From a checkpoint of a small transformer trained on Wikipedia.
Size: 11 layers, 7 heads of 64, 32.9M parameters.
Architecture: LayerNorm before each block, learned positions, attention and MLP in parallel.
Training: a variant of Adam for these matrices, 411M tokens, 6275 steps.
Each number is 500 + 50 x the weight over its row's rms, rounded and kept within 0 to 999. Layers, rows and columns count from 0. Numbers have three digits each. The size before them is the row's rms in percent of the matrix's.

# up: layer 2 MLP up, 2240x448, rms 0.0107, rows 1905-1964, columns 224-335
# down: layer 2 MLP down (transposed), 2240x448, rms 0.00724, rows 1905-1964, columns 224-335
up1905 083:518422391488534402499555491433455556408519522559456584440486520523448521557574453442542469509603409451459524467511523558476500498433534476485441478502594537532483486509489595547532554533496540545502435546540484471531547468598510492559576533581430522557526513439452506516457404483557450589465454465419517466533430503455512493579467489573
down1905 091:523512606519503607471487476511499471560392513442566455558517512538572530407498467518497435461486495514569515570463495434561475434525495524505540508595495529495444559493487455487476394459461555445565576549473463458502415545405515577459453539469544465509504492498552474503458512511431540435480544522618486580464499535538491506435465489499
up1906 121:415468468431475450470522514497458512440443482578493579534518480474481503454510478461566555572521590482530440462549555532482544515502457457516511442452549465443498458453586543476487466441481482560513514389525601362518429472506485573459569520520521549411506593555472446489472490463503498525539560451451566492508616504385593501610514517507
down1906 137:565449500530421441591407474526461426620470407426488525533488530435490474478492455492501533420591503545545532527369536487653496487532466543475493566554503512530505463522419547513428462441488489535520641486525517507456557534432421523520453513431544602471516492490597519472489501419542492453476449556486484390488549598521426496357514328536
up1907 087:531605526533507497432443465502511542378507483504517427518479533497453530476485526376558472455538468650343434437526484486587445482567445437496481430525460491501599483564357497535554539461475597521335614479510466471440560556452440519542531531533527582510432546501471444612499561487545435517453447539449453437466574458540505488468494460441
down1907 088:503442408475532483548565510450541488633479488455527600474525463457483480556525490550484460552537567383586525498599545547473495471462479591475505531432517543546412508414556458467433451542549412395606419502416544554497389499489537457417477445413448422421608521491501538423520481445394540520509516538597594523456491574455545472506497590548
up1908 166:506487488440526579541595495525503447494486404425531512503470516519571637486545486590525525479450514491474499469423482556451562505502478437496506404422436466469524585384498524532471541439497527447522531468422498512464510500475509404468558478436508510555482521557485491515525525479436503455532635467494499481499477390485427430505526483466
down1908 154:455539475568506577484580376470505460487608552477471478527507471562440524520414486570561491452384557496494488622494544482545534566526462507631486463402460507509532584471497492483504625596438514482506494550478533475553599478507413539564589532560473555521461538449481501552504535407551579413532574542553514451471423448560487366504461491436
up1909 097:478486525502474556484457524494415480491492524422482468529523523606472465492547503489443491490482471464451578506561461512453529482533547456508569512476495524498481487474521497519522639430545455518483534621539630506492551433610510500562501522501511449490435536426530558481559505479485452534543440450527562485492513547396493521452462560500
down1909 096:484486462446491453530543467490577538550481436597476497502472533381540526555458519490551497551579544541451438504429513418523476495471503467507416466524440501525484542534446543440495413501456540511491433431589545490509453538373579455446510509494452576572547482577540492520441553524454561517519516582507449503420536439572499461558498509465
up1910 114:465485506534494535528497463420561402499471573446483496533489515474593423499557463471442524492515536363469540512486424479523520513593486501539560522577479552478535554564424534424582495502521521484511444414443575512477546403528510575569571503623522508521477486465525554442502516455509570482511547511465464465431516585405546355541476459485
down1910 107:542471460458495512486563426536466576480396414488490549542508508446540467415516535520485519493420539593452472570604506501452536471453466540553537501442566463559559513470563477519483528484465432568484581540464466552529417547426465465588529498412416495525461521681552474488519448510462451515469502410482606548521535463538545510480560492443
up1911 078:514590525475429495449462536494482371457548554416531455568524489469489463415491463509480522414466542622434475521518506553557437575525500516471465534540522453489490430453397610586499600530488539459444474538425395483381371561494525552451455466527564589535651500496468474468473441487506517551559486488527483486547529521414554525508585507586
down1911 082:527424478540446502530554424533492570543464463550482616458489510464500530543513425496517473463584473451573550447390481467435555551509469419484488469428474496481438540534516481519468450379556466542554589503550527560606502449481507526545541460461536588496465531520522539425415478418511488464439585566519483579479515513533475465528425473380
up1912 127:585439482475509457484506495462490398422484544546504432463526438512404595594499501611483561490504404524456431460478527442478498469504526487554493483412565438403466448552500497460537573545477480416506487534466446435456591420550422464513483504484492422614456674541459536431495449513576463563475503489416494418516475599448477462620539457512
down1912 137:532524511577482509552544480565530636571441444534576523560464469413483461473459454491522504465461598488458540578423466463476461527512476485503543444548515559558531473499447517455405516491499487535532499543558471556530479498499511571487524473519471609448480384513481409510480527447432552482549522606595600562500488535556447513418553551463
up1913 084:549586524560424525512521467449526494477461486501469567455486472508535486477563628523476546440410440642592524506397467433528532527532482530531531416434521580507328516515428496544420534515402430545492470567532477523538686475543499463398560507527474517513547535475427481483530585492485538501505439487440490513487525497484560477603465435462
down1913 085:469504506423572530400450589560541545495541512524547483562494496570479530549439346468511476587543520445424494515588537481490423467498524465459514536498485519523608538552553452477472386457537548518469514476444441499485384594518456539605393456518506419476417543512571542505514479515522416523440523515515563535530542507489472485412535544476
up1914 103:498472534457486441541495578562445545572446384381533556508503501593530457475462514511564508549501513503470543525557501454527556528417543421396485417474490449544555486480506464520518533406442544599531518480473539477555386492439502578472561498552512521515473487547446459497442486541358507454528480450484438566460511514486495528359404550530
down1914 108:553424542561440572479517531473505468564555554535529409512467408536468538477510508496535525554480515517464492462427426472511448413465444550515509454497490456417442526511439484447502382528513487474486512373548542448544486567478481467552531528529464478529548497469627531561576590526571453470501540575485536441528483476559454510555466445495
up1915 101:519508463506489525492529478467441546459464449564395547485549450524553499474558568496439468492381523485568447507526538439559459478419594432487505459468522479445436524451429536458534545470501620537498550554534519439539474462425423630341486477479507488475463557692583460519547503596459481480574516455481496468486505533537481407516479490587
down1915 104:485519570582488626445492540448534503500500534458577437537439451489501454527504498509589505536509403462484639548481391521556510448572473501490434499512451497495497547506526423553494475494456502536480496470522488436474593565508478527597486515558463503505550528369516598473509509467562441574440490578524483529516517512453560564542473501456
up1916 109:522432495516494414548552546485507584513427377439581527482514449554569512530520475464572609528527516467502528499538461513535483556525542529407508400712437609535464506437435498450465522464551605484524508526405505485428508490530500500475546494515490537504462452623511430479526476524472522508424557532520595526498543490466488545467501537548
down1916 117:481589541542505564413492395546513393480543630551484495531480514588448513492493479493370476508540507535458502500494505544506527456471385495607532533213558386448483518495601506517429474510456535398436507475528585505570518522541604555497417485532450540487551543433510575581468553454507411484527431507518418449488542493487568422461477558474
up1917 117:461530525445514482497510498377435576486515417465468443470505522454477376510527537509552519460426528514574498518547470509500434486424522501455548444359533432502570511533531474429539659469527457562509551539518461421436573577497483474494534498518412481561536456585522508589520576491479532498519589469473518470587532550512485548633493538433
down1917 120:475468388552554519477473463575483529466486537528522533465453540543529510456510358475549528451441475512459519492408486484382583581568416474449512452538507496556387448451480555477392494532457554405445518511454411506541523442496608544489518527451561528441438518500455467453448582493471505560493504561473514498441475489461547479499506496518
up1918 103:510430459442494474511575478529463543398508443426458496523485492448563501531464500522521514454516442432525492451615464548543451451464581517503442514433505440509574611446519509566433507560501528519473447446548511577573526488511541440534365500497522467546526571465425503519480600515510407470443513500483417552483466489481475630469438516586
down1918 113:525451572545574527495432617503538520459489552525606401536521458550467503504448373565506424527460532463429474460423558516447507546587426491512462495483443525534491501525401520443542426431536532503444558445413493469391440459512467492490513506541462570449421463567554554493526550550466551469540492547483508533559476450474525390545480482430
up1919 069:544523523510455443494494478501475534460571526391460568549471556536409528483457566462345592419451491509492587522452497455483527533454603457498571552516499538512393484459449531523470587506483496495423469550456484543526473459600474426545521462494434531501579525486530462470546516502580509526445454417498521426546518535495573532438530621481
down1919 065:437415545416571526509501446502525479538486548570458449476547536425576460558528389476556451562577565482431444461553473523510465471507432448424488500507560465537556565459569513517455419489528541497608502480530493461471478598478493460489440520445634424480500411539567490467563482529435483499511440596419468616354528469501347489547505407499
up1920 078:466479533501459598465503511414451425474578400462514435564442452590500494481521509506475410478468465457617481498523465529476495561510407511458452581465544547445470489479502475600484450490476439544405504505490559483542599503453472539607492469484495538418521457378626527519510490484530524472439508481481452503529463559453559538542447468428
down1920 079:517532444501583418477539529497551527489414543490477487491514495393510487540494535561514510522542568499397479534481550464561493408528534483530490486485486543551569524512468467385574555424479510467521454500494474572531440536577534429436484497495464544610534533558450485513463481444531530517533532540443526516504526440518431472504553520571
up1921 084:503518565519487510506510541434599548503455609450543606550472588504547515475561562466519459473549500456425495494429484477518466493471516516538466485400642487548516482542567463491443433520537397475495482482508589555439476561411496450610441533583422531467486486424499496553541459539551511505502517447481416516457476498582550490536426331501
down1921 082:525519424318505577482514486525399501537550392581490475413482497510447466490453455545507541493493512453530468547547505496564505468521589514477534485698423559539450585476576453425599508497480477501541463553534408493525556476606457574470524360478570496558491460539424526511525551529488445473501463423547519516511510492448480556516440557474
up1922 100:560506553510413511482525461488536590624391453480553467551568500571558470439565525474459465541518538481568552432551468580444575549500532568536488532504500492507515497508623555593466556515513524435416436544522521533525612507545419546468511507378476500515460551588559391513501454481546487402456482530524524549438564467396490544520532543557
down1922 115:469528557515463502521445454526474508414587627569423477485508580402475587526474480522443575525507506470468451486509533492538461528441423437565553414463558447466496522504448492600516403510485516673555541457494529528513499531459543459538416446582677484541464547384422592464480558458431486606450520505525494462498514483568521449512503512516
up1923 072:482530580380517534465533587418491495470631605501496588388448493630491545539452426525645571568498537511515444486538509542434456474421519494530591492535484579425473498489526555502508564543549542524462420494489526520482507542454456526540501501495489507499501477465480456558487519524488451530489435412454550505490475482437497551588520513512
down1923 062:483534435552470498600483483553450480496383391465474421639540495437561474438498481512465435473576491468537613539468520425533538545622420532464480532477500532566551448471565452467467477354424572457492614445474458421550457449538456457453532468552433456472478504502501489535558509500559582490455562548488489580453525478506492479436474571594
up1924 069:527531564451463517553511491517538510494510566439448451457519512464369415439483485502458593451472536536551467516430515501468463434527610478505442452608376515516504481557443488529503416489473482460538588489465569471516473560520481489360507577530466520462521481449539556525443477523633528554491550475500455489463517477508543447397515499503
down1924 057:507473484529555481482490467454495487545554484503550507512489425490543523545598378505410408587574497432404521435595444428437539534507428587512599606453553594488558511536588544486577550493562481507495451536517439551486401435430484494553466494511540528493434426584533527506503560499429483481564412518502557387446594432483427580530469545491
up1925 081:520501548602461471480456429491521478471545518439444515496527406492572468485503489536427490521372446522504536475535500545518496502429555445436489514683481439531448490541394458534553470488449567536503539503490446467486590561524491484474402433555546510495488408520478531502488516507531528493476541539494491477568476491470483530484478503427
down1925 080:515502449466577497440444559462481510519457523616538488457516558580469551599515524560560440519629493470542499502505500510509481436559419548592530441439462565451485466439549477412518529477474413445409467531517582497494359468559521497499552565489503542525524626457594500463569484481470504448506512479530465537538418536566491444426459521508
up1926 120:505535517575491457544430487497581562523543468574421583542512445461600579431481394482535535442370467428500563567469468520460568433437467524491496512455479531524471491420350547516575523552453411537572408485507510597562502410538436498539541494577468558511597468562491494518493590493495545463454477468450459415503522596463574499436534481523
down1926 119:519444482560572655471426485468454454511492495451487474511487470524521469490524511528476416537496452496461484559518458522459443419474566497469507582574533548441566571510563481454459521478493473501471613540518467461558551431477466561504397476488508463553425506503460514519562517600486530423448474458593443606528469519568463476525491480540
up1927 082:549490502514519544481451509502475536495561552495396505501531497540536454454481575505471403487457441484558519416466514466448482597502492495509518546503537499490481477552429503502432527520387546526541439444483371468565495546441461517524517496450543551457466488495496599584527529532544533427510510459562382462490488434420495555512503471470
down1927 093:484503474439516523487543525535470417531483514418591515442489551493450499503463427487550555553536488454524523544553470550536562344523584514518476508493473551482457491469569472478557515478571502489417548510490574504449458518597457535470536516412488486527481487429528452346446472438607472547566471537432615509551490555517521457549502503541
up1928 111:468496500387479462510516506487457514549475405524461540540521492502470534507529481436451501489520559418591552537527525480460517531485471483431556501495474530488563404413511486514422536488468491440516496477534513498497609513537479512464563468500481495564556581503563393441482589524564479569494519409466505493552565471563530514505519453440
down1928 125:432486434535549406424487424532516469521520500537540482517478457530482512556513537512492445477528512543434455403486489509589463527475582443483502515541453531509532536474453536573493472490444476466524434518529478441419455542515499535478538487534582467557482449543502513541517510503518507449506474543496503496507467497455549466521464489538
up1929 110:460492504468464567508471521475456525465536529496599559497478507538541486505478477444538519535493500449504442482548479568533481542502539489477457443449468458455519545545559567484530521595551469515529573429534535520481425591472512400417466468532551421479439553411388445485545494487468509549534514474465536588469445505465473405585518377559
down1929 103:533459531531562478571537552495485570490460383604415481506504496469445460439457387626338515412508553491419546518472443453485514521550468486615572438487513496519467499472480426505453530486503526495429525542457461424432546474465504547486556535421472505517459499470495481430503445557367527449543528474531558418489515489478500586445489509487
up1930 079:547523532498484515521473532508552470560475507515479463515506525484593483571491554529415585584559488525538525481532477568667446455510502511511471463445566547523452459413496496494498527481481578410480509469502582521553400567496450436520507531515486551509562474410458533601415477521569535437506513497422471461531549424467503501395516476452
down1930 075:498529465533579533420526409481424536524576550480551522507476475520374557371515452486544520432493462514623468536490515455443507530420494541549502514553434513478523517604499560561488471519441463588459492526516424497544577450526513561468545439458482409493430492615548494442579588553507440491515542493511578484508442504502500524521474579523
up1931 124:489462480504473516587501516448557505462505536518516499515505609545489618479486526491450590545492489443541523444503514479510549676481449501442510538487520400516534517467536514520477408527543532507554472456564541608520513486448478519494590494477589500497504567469461487452521467398500503471490493458448475506466543626342605475389588480463
down1931 112:494507528507549608428519405524472550489525413468461519475522479505583515502499493521506493447559527547591510619465512488460451396423533472503495519451503498446516533480482442471577477495446463579426551513410450412537485599544461509573417503550489474463469501466529532489481448524528563485513450453573567526564421500521520486539415480438
up1932 079:478497484401499456476514540509599537383437582473436543457492663461474511536546532498471425441532530545523509470531536522474525558554505535496524604437575503563471531592507482492524446484513478474540499465477438524419589548541429474521510533615494528481560483463425531415493618554530507479482441536541451523494494559574521412499509509507
down1932 073:507505566548504483545605557479512452665464475539547469543512357485465461467466428539542505555512521438510431525531509533479467451472575460513539403506468536493485454461484506542513533513478498532519525495531512475581413479493521550430478390409498446499512496477548409548471381482507459500499541497521572519501455545501478498491476486555
up1933 157:460519564544520518508558526503543503539495537438473511522505554490533486486496492479458434563515423593463477448472545490556536538484541512474533530518516414541467382470495483551538536600482432513526489518543498496527576476525431482520649485442442393456509529516472486536513538506572512534400527507474514501523453606473576480541495478525
down1933 161:537495468426451496554446475458512491445588539538541524540490451422522557549539504471480506551527449479515514492469498550538534500463492502370599530566545476573500497556493530483460497522537492461510553443469482453578540481500484422549559477538533450477522514507519464515523500414519542544436438448448478538497455541480487485431502391430
up1934 090:538644465505488462465444532458512450562487550489550480565483556516517462524504569549503405560511619471516522594539464511502576461473553538471612469527450527554408450413501477469452631505440523545452440528490455446514489575499459507411534483421528476443478519461438486497480450527502547447543588479507489450502497475534490541471433525550
down1934 099:462405495586431453468575410531514501469524520473512470478505430568467531474461451456408518451521426523508535453487471476536444501476576440504417430461549535409553581556434496513464430525584466559539506558584553523531548486503515616634501480559524465601568475563482530553541567442499484500416488577512556548473529529485461469513481462436
up1935 120:540529449506502510528405454451472498539446495544477548470477399504462506492522560485542526521500566532371498508432482496543511503454499395505486546587527492467618485385467572509483481497472583498525500555442521461470574622512558469507419465404453550532485441489539554599453522544505581486523551464451569488524497438416463498476547576511
down1935 116:431446544567451478448578451411519420506520593493492492556504564491501502535513470553474524468441451535616539479478488523558498526558501588505480496491518571525378537527533452466523564494521422584464460586530568535581490512484465626574552504491483549541566523501487601472474578438587367503468474484536543419497525556535511488529412437527
up1936 129:596499555497500571525444540423371602564469517470575578497508505572583540485625536448473462513519458416504448593513501526612486425430481520458476490477556407552561434456549571551455593493623451547566434519557514535526585461522521483457535476487472474434508409562559511484460456439508496463444406540452494470490503508490515533546553479477
down1936 092:477584484422508537458560464533461469473513547478582453542504549600451533511523494548481452510508510460510496467551561539500499507524519416543531460530456521557532529432444521434528457509548505600511530509493500425545485491585551504580513466503527568491487513459483425562522502410499469526459562589493548474528525582448493594473524512565
up1937 071:498606502379499504424602485535596441436466544460556490519458425420425520542487590458505540445530512493519419505610499570428472469521560519468528493427500481516428492429491578447506419510603589511375495479485546468520414492527487451557525468532486509536505440499516527471535457527528582531485460520438609406494513545534527381529470464498
down1937 065:534414535549576546582527502523426596601491492515434616451538602552569466501460464509434421562466487510548514423451550428565580592525451448532493442557553502446467507534431419560517527478420514448582498570570454462470543433472501472513459528465567480479481462549556475545513522503427495467444488515496420511469511428448428600432564553519
up1938 099:598605482473462481527350488431537482531492469520561455515525602463452500445446533615406552537457554493392490521507551553481487474546508472501454514473533450497509456494550458541451545432522530406482484498520535492553492574546509581535487534406429460504532516523591441522522421469517513422476503553504513460426540446483504467382497435531
down1938 104:450425504625432532479584443523454609515581604456480494484472438474637532503569501435570417487533486460578427410538460507592499524484532515524502517604452510471522531513530479450598437444463483513519529510496500491514557476463543439531503454477538471585441540521446545524510520464496448589499506437437496501539414516487502475601493579431
up1939 091:502432578504469548496474485502406473492526488436545416453518456543587449397486484521448559552424547447503487569601578477444481460481596415430489553637599458470504446497421524500568528502516542535540489521433634514501534571505506563556478484435538441504500347481526490491545519531480492517533459459552482481507467402414487590555466608507
down1939 105:396525427465439413501491477492540482447465557445420534505515570455373448654533590527561484527521497559477549507488515548569571514509461525503534477376416462544520573521564555466525504526478466471475538494509514544560456414522488428445444489525545567563416619485463549512470487420554508556452548553460519524522580515506536561520501414499
up1940 086:453581538510528457470454552548496441507488520448576497474509507456686538561493551487542494496560531489426432561543479488466567577606569514400458534495443467493476397438525502454629469502492603495482435442542480489494526553458418464436489501542531565484512399497447490450518531505399517451519525543483516524485552478449563486517494500500
down1940 083:553540516528482571410581511470553571495469498531431511512491450474379452477450368527459509537460513467642523432546526432494487552522487523601486468527563550462486528503535465499473557533491438461443514530489509464513500465527591549495531477463495458478500619497562480535528484569610528528502470484427462442506425510561387467485429502549
up1941 095:458536488531473502533557507444576535413500529513472535439480529503354444426453513536557500532488505521509552491516532513418469506534499487479450523420505551471560460514491466483449414453598449550486503515538466536449548523501533500498447503552429527494568551448529524511500423500517508487512507496513527580516553498567551564547481447527
down1941 105:513510570508473491514492545548475471566528428496533457498493560457624508458525485432484516504482433503521445493537488444512553565536541534528585539622444432516494470412585536485491431498490579442465531470494443445474458502421519473394498477443564533500462469529478506556505563540466456529504491407518488460543380490407434485502531507555
up1942 097:465468522521503543486451536541475596409466532569502514517486510501610560515523555430418530536490475477441529510583512436506454541405536491602582503499480443547509587454495488441497573547538544535512484495499480503541430445568474461568474549435516466579441485570518521531494573523462550542426464506495555513537554501545517543463490489531
down1942 106:602480514442530481483535420474484496494566438499505513416458483482464549503447448427486475391552487478571524499399492581498496527613446523400461489479490531502493438524570518570454301486422512453488550530485482474432563536534513557476517478579423538400461522394521571478517436530510427511483491462444477459450428470459520402537506504488
up1943 089:497497565440442556503492526443504439527453318544488450544520547500427421472496521541424685460512528437587474504509515492385494532474498512607563438514517467495488458481582497550577543482489448483445461621463522584502417561532410515558470560458447588506545480442556468460503452499526537539541490434520500443443521492450478513466498569494
down1943 083:523398527551537489530460544562535459552550653425451578501507520498545522519482485389513395487506479491462492493480528540564507494573395461497461515440529409532485538476408498472466508396454445488620500428469506543622498502504515507512495435560536440517449463485544548612467536460565568563447527575553467459438524411537501496549478538454
up1944 093:538564511502454546554456542506522391492516503539595445479476528519467539560422542478599530512535570548380403500373501561521534579508490486609456574572467447480628477526504549512466470460503417494489444556536498576375497507563434489497499448499499487547503483520503517495518471519460496539486530549426528546428563431442549453481387470474
down1944 100:519462600559418615474568405468475607523487518495426585451483540462668463483463494453490519518418521484526511502554508476483511457485562577555550518472519469468491443479480502444534511479490491420486552428536487425607522524472573492497564581500547505521462485532515506536501465560521569537450520401482463476511468545552492480540547512521
up1945 116:569333536497534435517384499492480465508514489487409528521481519500560529510469553506583503496559520424436433533487488487561478485531496447527521501423481497488525499581527565468483480486620382573531406577417444578476469490460458414446472500511459483582527535388566430479501512464474499520488503399486512503513554515458494447485451533500
down1945 119:471538486503415543502583385510458547509425588582516508537528523468497500553511461560495463398389519500469538514438494535526552509463575456482462510475457440458429490427498447448575497490459532416429588492501528388589511543607503607426529518441559557429544486567509528494528534513455538471543525483499526561475494535481482451487468462480
up1946 100:517526457506487455551406501558424600508476492528521471475505433519534517542536532536385493541470446520461584552524496461496442491419493516396492452549499508579448487456509545585435454500439406568535502472499422485521560396535461458455404527417511485552563447498442544477498607508544547481413478510527532511486490512481460437478503543600
down1946 114:460546543481450541498573524512446438548564546573580450460463478508436522517476374431502467535521480454482559442453504564531447538501466474555496506525500395473503497520549407447514458513537508425392538577549570481422473602515597585565521546565486477525520585425594523569558482452442471458495523466498417524484526460459568476484473519474
up1947 145:505460505455524592520509516473516583494545480520565565529511572526583484417480485443444478541522551509548456524529460563553476544536411496470451550543391437564520547492577481558502589506608468528585533440519550463548543538487457480401539499428513555496485499571535486608540513476530454453501490485542437557491568406431576479500467531448
down1947 144:408505539532489470499514496444530522499542513574541536515493477441431465468523459494469570481502485462500404558501547449488550452447574474510547519490552515508605466482540456585472462515482540454513554536485564521505444562534484529488404480458485498512546425423557518457386436442474454473552494540450498540576532480565457561510564612453
up1948 086:444497614493462520514507527507441549555478553488443438500472522507520447530500580551470564461495544531497488572548517425466508473461582473441477499627520565491612481498589588474506574437498567413487541452537542477504454557552418426535481514396398563411538463509487519447535575444495459485474490474492495530430527513424516488521468630465
down1948 088:508496499498564533517483547457452426466538497520541562551474487493480514523522413533498505535510508550488491480440497536597506469545428535484563538474512454613455490481387504395505415516506421609533401539448519509510570451532526505509454489562519524524528531518438539562458496420557528479482522539504473517525505522515440483434510390518
up1949 072:393545435525560522497489453463462574481533469506464380509543427553466468476462508524421521630540437473536484437553505500503598504551544441541499452532513465436447549517504542488565548606472508545459444461537576540519555509488490463518531537476475569479638374522564545434422536479482486461527497528492515646508535472531539504529487527456
down1949 064:535490556466551500559543437528547521508516542513466607535467573449550506467486423463559483436577532471565562563430523469517479506541438488477348523480568501536512478526543476563406445414562484506595513485497354468518510528449542559528519496527514481558377557483460415417523466509487562459511497525479502425548530495511516475487493465487
up1950 080:497434435487551454458396465471505507503585523470522543533440640494486502502434458415455466494489510354451422482523526523546468517566533431498535480506470452495554509560515557504564449511537517451565478364529449478496456542376518526368580501525504482486453431523497444530461474562505470485533570491477504503543459453450504480528550468579
down1950 079:474506536548404536505564388526469491470447531537523449488508416477543524601600565582573607515577432565575518479463523493490526441423491550466507531522506491496468534540491457469458552441501507541336526607481602496520485497556408536429445505456560540495507446473523604517486511540546486498565467510483595438514547520538426472499455491460
up1951 108:450526471458479470450502502506491510434424579557610460494517549468398567475529561480464531479466460498461485478486533542474513486470532531528515476480498527448497501607497607529534549532440451456530444503480553476483444478637437420448469471545467544534612554451521430501503443447555455500427513554411461531444505533390448481580470407487
down1951 109:486544461488476494653545596483512415512468406509481570535481418494524483479393518546473637492557558557383539610525476497564509508500481495523506474484510531541524569437511506498509509427561482552544522509517436518451454543340500562527489458473603486542522445553520410518483519510414479541554432453573537514514500525516422543407523470548
up1952 108:509490562356501427475501538437562554484469456519501536440460551497495491463510535528445495526647398559524488491460388554466445514417507595541548588571435613519497525538503486503499564499541526524463460471485458499416488547485448428511464518529455424503511442441542552536485505494619533517476481472502510558512526552526457542462484591509
down1952 127:444477511632490644607507507463433440455527495511548463505481481495482483544433457494485466425478518465521476559539594511481545475518476434431428473477556410460517436509524557454469450449562511587548561521473463509515543572530545542417564441437564575512460538526448441500523568550466535475529502499483514482419459454410539411478440553423
up1953 090:500496574492514429528454492478584568570439488486393442624549559418535464473566508433419421527384426468523488633576477545435480527524470490474545472594470505517422422455441458489568561504401456457529470512458476510566558490537489517530487485443508626519479479504537599499442497473580478552561467499537507476505568472557566491542550438640
down1953 079:481471474447482530540546526497477448514525434549542554508412485460465539526450443482612471544542503481540484500473495513524499488520573459514464522518507526500625543556555498497448543501615488503493554507523545546496454472464454502387495426514456447575493470461519394544460494524476559448461524500473480523515469464473464510453476582411
up1954 102:474616430486502502542554524577428631570445445518500611567491530453473483498456522499521559446549466605558475405478457521506478519485449473551491607438560588507513450486433587559422566470592392491528502531512486521475572542550473394529386504456500477536506585468568505564458447500551583425467410477442477540509435505470452524508477537480
down1954 095:484445574528447546449497603478523383469595658451512518457520588532512576523475489481527523488483463503481580546539501439562586442513634501488499503580497497464441545476378506417540458521433552566446613490455463493493506502477532553505566454509518522507411547452421536464449525435529423520597553475538493566493556501582596399443411477595
up1955 112:494464550502469589511519484528505474487482456507577557532505518546567573517498490492484524478440531557389576489380553492563543452483602531495472502513451546472508515487433444436423580396523432526490533573501474472543459549556428439486453493492452562444482437437456446562545498494474500531604620471547481454471511465513488524470459490470
down1955 086:455500471530504571394555492556561472516446498473506399516456509537575457531408417514600531508501457570505599449518535532545462501475435495482535506508477564541544575467524455476447541473536483435549493496508574518503470552487493481446490485401494543471462543533503504387546510414566487526515544527536422573470435439517537480435551511492
up1956 077:471506537512489422549411494581446568528604411465498447588521625518464435485476427583342525526430520488477491487459545485555530500586404377462480518550456501498553539518458464503401463506523416486612447509539370544548440503634475493578516434529519493462518535504462463607413544550492476520493509442532410542491516450474485535422560486531
down1956 076:526463508452482496508518476500535423475490586527526517520452434563507531517528495466520515505532504511547467467521453604497422467335568574563434441527480492520520486464556468557632505492576505482471504561563627422534479513383503438431536479517509504550513467454534558454541485576465518422504452527468445470437440489451487464498463516458
up1957 092:518488545498553414489468592479448533486431391555544501512479481520598539501476408541367493485476560463506518588559501423461492442572516568452462556458444585515480478488505589530443574541486428512510526555504586517509552568498488553464469509520521529506460488630540511501575496560520550479508397503534504508416511507514517497488502487540
down1957 073:523541482506419554461537469533513533439573508481511495506442552431468437513535521423501504548551492536481407523445472595591458564549541502482506527490498494521468517512550530552558450594523456432394532504450648602369501465573557558580558473471490513515431386569447529588546514451536530490499474554508572497491554464486521458490498570548
up1958 082:584471438524541501556525585545542497568445481459553425482527505549607540477435510392534485517452495510511429560500498575518445445555521482509501409522375468461567528492390626497551468464480440408586522396511430437444383505436471462393491548474466488494496553561438459505506531477419502530512561521490467472503446497556582433555500489611
down1958 088:501495622640448494402535331502516568491582521490564546486464433430442470476538473590444482467435494464485510377481437464481570482438472544562511531449559561504448437470560454459483551531527564480466495514467541466577525543639478501555457596485507495478455477482577547540508525516562461431415460538490520492459514453528415501471531560501
up1959 091:447424524546470480514431499567476492451550463524444597490457508468449533555374549562502509491521510487463503526534574412558535508563440498505484514614504397488520504522398530476507509498516584537522504432465641490558512476515475523512513553547536519502431360467439460543470557490511435530523531437491462487501378481359480596433531489501
down1959 088:465517484556438411467501525481566546508518541445582483515502437518514502501595500471505492471459425477532558497564389467476462537366490490450486463493539505552433427505624490485474562531478496395515546592486435536452448535543479422481468501543412481501539489538641496478482546542567569501522546548528557508566621575593523425472489459481
up1960 082:569541521530472464600519574466548451501532567450522513514526496500596544435573562452475552562417515475471526507511511490500460576476522529567435494502557411511500481515522556495432580547413475454459460457496449514508418530463553577463554529543549508523516549518496502665522452481524506524518497567504552539486562514436669519484526390442
down1960 082:536482417478584576430547413576382510527472409532519529450439491487567417525437508507550511455510517530493526550470536522512444466574615445473495436513471580513500585540501440478516366519580526423525493560497582515473563467570494422579481452444500525483470447510554471514523513615476597504474454445462456553463518493529431463538486578439
up1961 080:460516616439509500534551506479488369394465503497522621468469402499493495480531574470525427449499602533468534534540560484466532436441579495456513506563449519465443498441428520473504601488451600490531477567490553476511454562529494484458481462441474479549550514514349536506518451560361418418467473458540507489524520487572451515519458553404
down1961 076:499495385565565409406467591545553564493493455489536371576501565550501498495441406538445523531487401538490492405436386511500437552552408505529525430441481449532526535501604530495451421445460471477484578427509439454513512465516524576530497512460496507462451540503493451513512515425547480535417492554453508507531390559406494464511547422625
up1962 084:564496471422488499450516525536557492400487434457497527466462393472487467473465517604555554546386449535492486533552489503397557490341474512474520473534539443461476483479638481449566521502567511509457527605475514434499539529514577437545480557461476507479619522456589491361490524468549414530496490520485518393476488473457534385474459559589
down1962 083:486458522595441420549514525439422499628458534517527635489495583591500510510484437443499437460554583467470484529472564415569482554566538496492456533440527566463516496526356509531504527499478440456511500492513530464501460472465515495414525511487556505501468482575449517596470449502478501494477472461502491541509501506501491661461508463436
up1963 087:457488568507496484550570497551442459495496455555528471569509544601600512566496441478530470481530540461558543471575529535520517539483507461410494592501489447543498513508525510547547511478532511460472521464450576558505460396602455539441532443488583507479500528565438449543510426476455445471528510502461398508487531435481470554459571579466
down1963 095:495471457479594528427461510483572486511498529505457498470448460478479437505477580502545623451537520497479452574479495518552535515521490509506559351445561508512583544494435568467474484504414465513495470527456493480449582542464512445513501447566434504434458490384547504439526490493523607498482566557528525555526425570477428344437509467487
up1964 081:527506479477500456512550496528480427380421539517450523471512530473417523552462505571485532585523511546377421601583553503486500485454586591468503572609465485498523472481438482490429517500486593451558521539461483497486609537527510537526365497582530511529463494490473554557560506526540498548483550557518551461498446493556422494370528441556
down1964 079:471524548555464408527441553511471553562537510514556505494456500542546522529611516381550531472520551458529555435503407545577507508559453498476469549468487447447475480523571497476508526506511460502523528553473538480449462439466474442470631502429453500479486471522502543403562511450525538427463489482546396502515511516497542469486495516430